Each number is 500 + 50 x the weight over its row's rms, rounded and kept within 0 to 999. Layers, rows and columns count from 0. Numbers have three digits each. The size before them is the row's rms in percent of the matrix's.

# gate: layer 9 MLP gate, 576x224, rms 0.159, rows 283-290, columns 0-111
# up: layer 9 MLP up, 576x224, rms 0.165, rows 283-290, columns 0-111
# down: layer 9 MLP down (transposed), 576x224, rms 0.16, rows 283-290, columns 0-111
gate283 096:503532467538429606576416610567559440412484452595458547440419579494551466551490453501514581522534540457558461569656512526530511516436520539501473611515614520515549455536484568556522528494476487547451493548564445481534536498474470561509561555525446498523491452561513550400539502576459506589477544498526499475465460404401477527446465482567
up283 091:473479548465472428454542585377481605559428443454424439497486425508507561574482491438540469298485442529491491435443529435507412418542518469475488459501498541511527537534485389519490515477448520449479505400506546483523458475503521441496488502535610523549514465536562539521463494565494465547526479569480493507543452482442481529496521550407
down283 097:490544452419463547491419586516514469556510557579589548463560590533408483463485568597521562487446439472501609535460441509481472445486520558434508390530488519486390457498475392464556466444534604557521471527454481550551517587495617472509478476463510516479537502474508478409564518495488506516545501449447446504519552483524513467561573522451
gate284 103:523508569496457474471511559553510532476445486568543550492519433532457528465514512434513531495382556429502512477437491491500516496503463515471491448451488489451614431508523518586592516512542448494517486509506422532574438552494546536503528553564449543522414557486476512450517503502595464577484503440573566465506531520583426459506488521505
up284 108:465538480513504475526540509500510471378450513439533541480568554463554548567424465543528425497563555469421436478485516432437462446501491521498504501436529427579549462527491567510533476529561535422491563510455415455537559535421461564474418545424382471466465524484477554435463477561458475544478496554510594488446472472458498540566439499549
down284 100:433561428458495477537476417444459443475377503408458486533482516561529560520483547557437516599447499410425498491540501448568519466442548473436444491519474486552502459401455466593489491414533528476440500508505431435559609501495502442453479514595492470502535486485506496481424436494492539516561474592474526398528492576504481401475560461481
gate285 100:408479433437515578469517456470476535611514521418494508525549457474654545485510529487463541474493491496524557573510462441553480472452501494537441496494473463469451493539479558496504491526538513535555516516537495458546575549437623483343475518479447434556441501498507538556549447444472482495525611506412439643449472476463596552559543585547
up285 108:424524477473447422499498467502509514467538395524479352466502548490450507457473452560528481428561439439484494486476473611472474587484465595466501502492611483505486511521493425545542502535618540428507515549421576495540579441587439445452404496538474482481467555427551524579463513538471476474483411426507469481382380428498546428516475437496
down285 096:468601462420503456435451448473503500409488522488447467508465548425521535494424477443496521503533498475397502496498470543465455540604510483457499509582521517550542387553517459529414548472563422430384455521489492594483609499600555559519541481489543411396461496490472510572505436515393462476395548559466437454489446498549479489550511444506
gate286 098:575546497530515531484472375494502513498526469581524542508588534575510526540533542539564471555548472491422512474444480526538567527528493444593587551477494424585480441464529445480589579497484514431544495536562522497479458413489447532570419507558563484462489544460529414431578501471519485617491507490539537514475535516495440466481435491462
up286 093:550538533462404604515485547533493528507480429411522531492462469531543558461463439514525539498517509481442544485562569518510357438489432559444513561520512475494559416525479460552526425456416479469648459586503531539525473537566498428537520551568399553412500477553506444542459395513472413516503467462591634533525573506463545558554491480418
down286 093:546396522531525628550530463590544626525510538480480464572479502462530526486502562542465431487548512456465402527523479574471485552457448493533502482496509630583412352502471521532605477535514571566606528457498505557561506541453593445516510507532480491484516502575463392461497509534491516464515491453453512529530556642485496539567536519487
gate287 105:516443569403488551507451533490433482508441558488599524474588360485575455481604495414516509493465474494511514475402651513517498538511482558507432510468426506489496489611525531414482431424506545527389498480448513519474528492544409503510522556457484428526532507512497673476502497597548575508498520551542494395490492595489524492434490476441
up287 101:432484460542593435452418450422505471434419560550502593580566530381473499554465515420483527528655428516507514480458520514456553539476435478431528437544407615473538537460552451496528421513499557467515511497465459501493571459588501550506586551577488492519477488555469529512410474606518539431520577480476499566537498488518488443491604455486
down287 098:548488486477488510415510445524563489488442647541484535439625392492543593502576513478492518477549415503534471409457520494429533505489456530527454444557491520506489504440434489571396481510466427404497506553485479495472473524529434532516499426475549446625550557585479574507477530527493600560497465466390416546480544564470546534447465503469
gate288 102:482525489458572447551544542385460455534529443423467489446484489564505490558440491435548514501510467451490553570469412512548510492500519484526460446552518519424521506614494516558495570544481381398389511569501467489472517466519471473556473513501530546502370490490554559581549462491538473557509437565523459447549422485450526560476409474424
up288 097:553519453476521493474507546546522592434569487580514515531482613504471453471564456489554585633528540407441466479486492561499492563474460483470482484485409567530464478567492436418597450562527614553603533484481499486498522535486475553581481500379547621412433558474524531450440502432445494499513546497521566479546490472623496462482485465514
down288 097:524495471444534389507513504496513431488492431549434493583493509523461574527487555490392595463501435392481505487493385612534447522518491549422491413538453468471481496492494418452664482622535446480411488545448419569435461492529467484443466514505456544519438462453413572535491568519473590477478509610531424516567447486493519557534480355482
gate289 100:527550593427583516465477455509405419481436453472420518481532479507453549429553520384519514377545525455570459500485496477386469461397527483474579494526413423488509558458507544507479536493454555469533443478553426467476510511497579562417489535501433519482469494441475501472426477555528481488494495433417478502501448576515530440600424491539
up289 099:426463524422526512398483503420473499463396540441396503498584516565452553580511485464523542499499453451393431564578423501457598481565447418528416528518493513484532532431589549509523508598476559555572621500522531447478512462595472528536474520521400503520545515494418546577507475517432450580551465512460544445544494625548441511500557432467
down289 101:546490520505490476529471605440469492530430413411445488488577536414570519498452409540519477452526558503489477555495503560432495505528354449514516513529465590559499529443444466497680491466483461510522441517552557495559505484545556431490456485490421498510441555479594473463483567572522524477458437491442453490560499509432527476544520588547
gate290 099:459431555520473441524478476466532458486503620502521430554568526618471480500527503493437413543582493523519575475500506463517453561455474546485538468508494516449547524556488513513351506461521445553432420544575488378475573586443583456441471450543502551555579463470446470502602479439600547496478469552429535489512532506547509557573437453549
up290 098:576566506511632553403465498580493556582613443485436494405405570447493521337546657481595534532509540483514480514513514445426465478448530497442437510557484530479454410500506520471469515529526631524514527504415500580510567434537471615493515449460569422471505475552559560487391450478509433486530464521491520615510501482479482413474535539488
down290 101:412505519513564597514454558498462603531541381622542467580419564524530504580453525526467570379506504548489478499507543457619467515530544518498484526442511554506455493482549465547697484453472484538539568424483416503543487500420388516521499556530512499534477496471564472456509520532484512465482490483488499495521495583553494482477524460487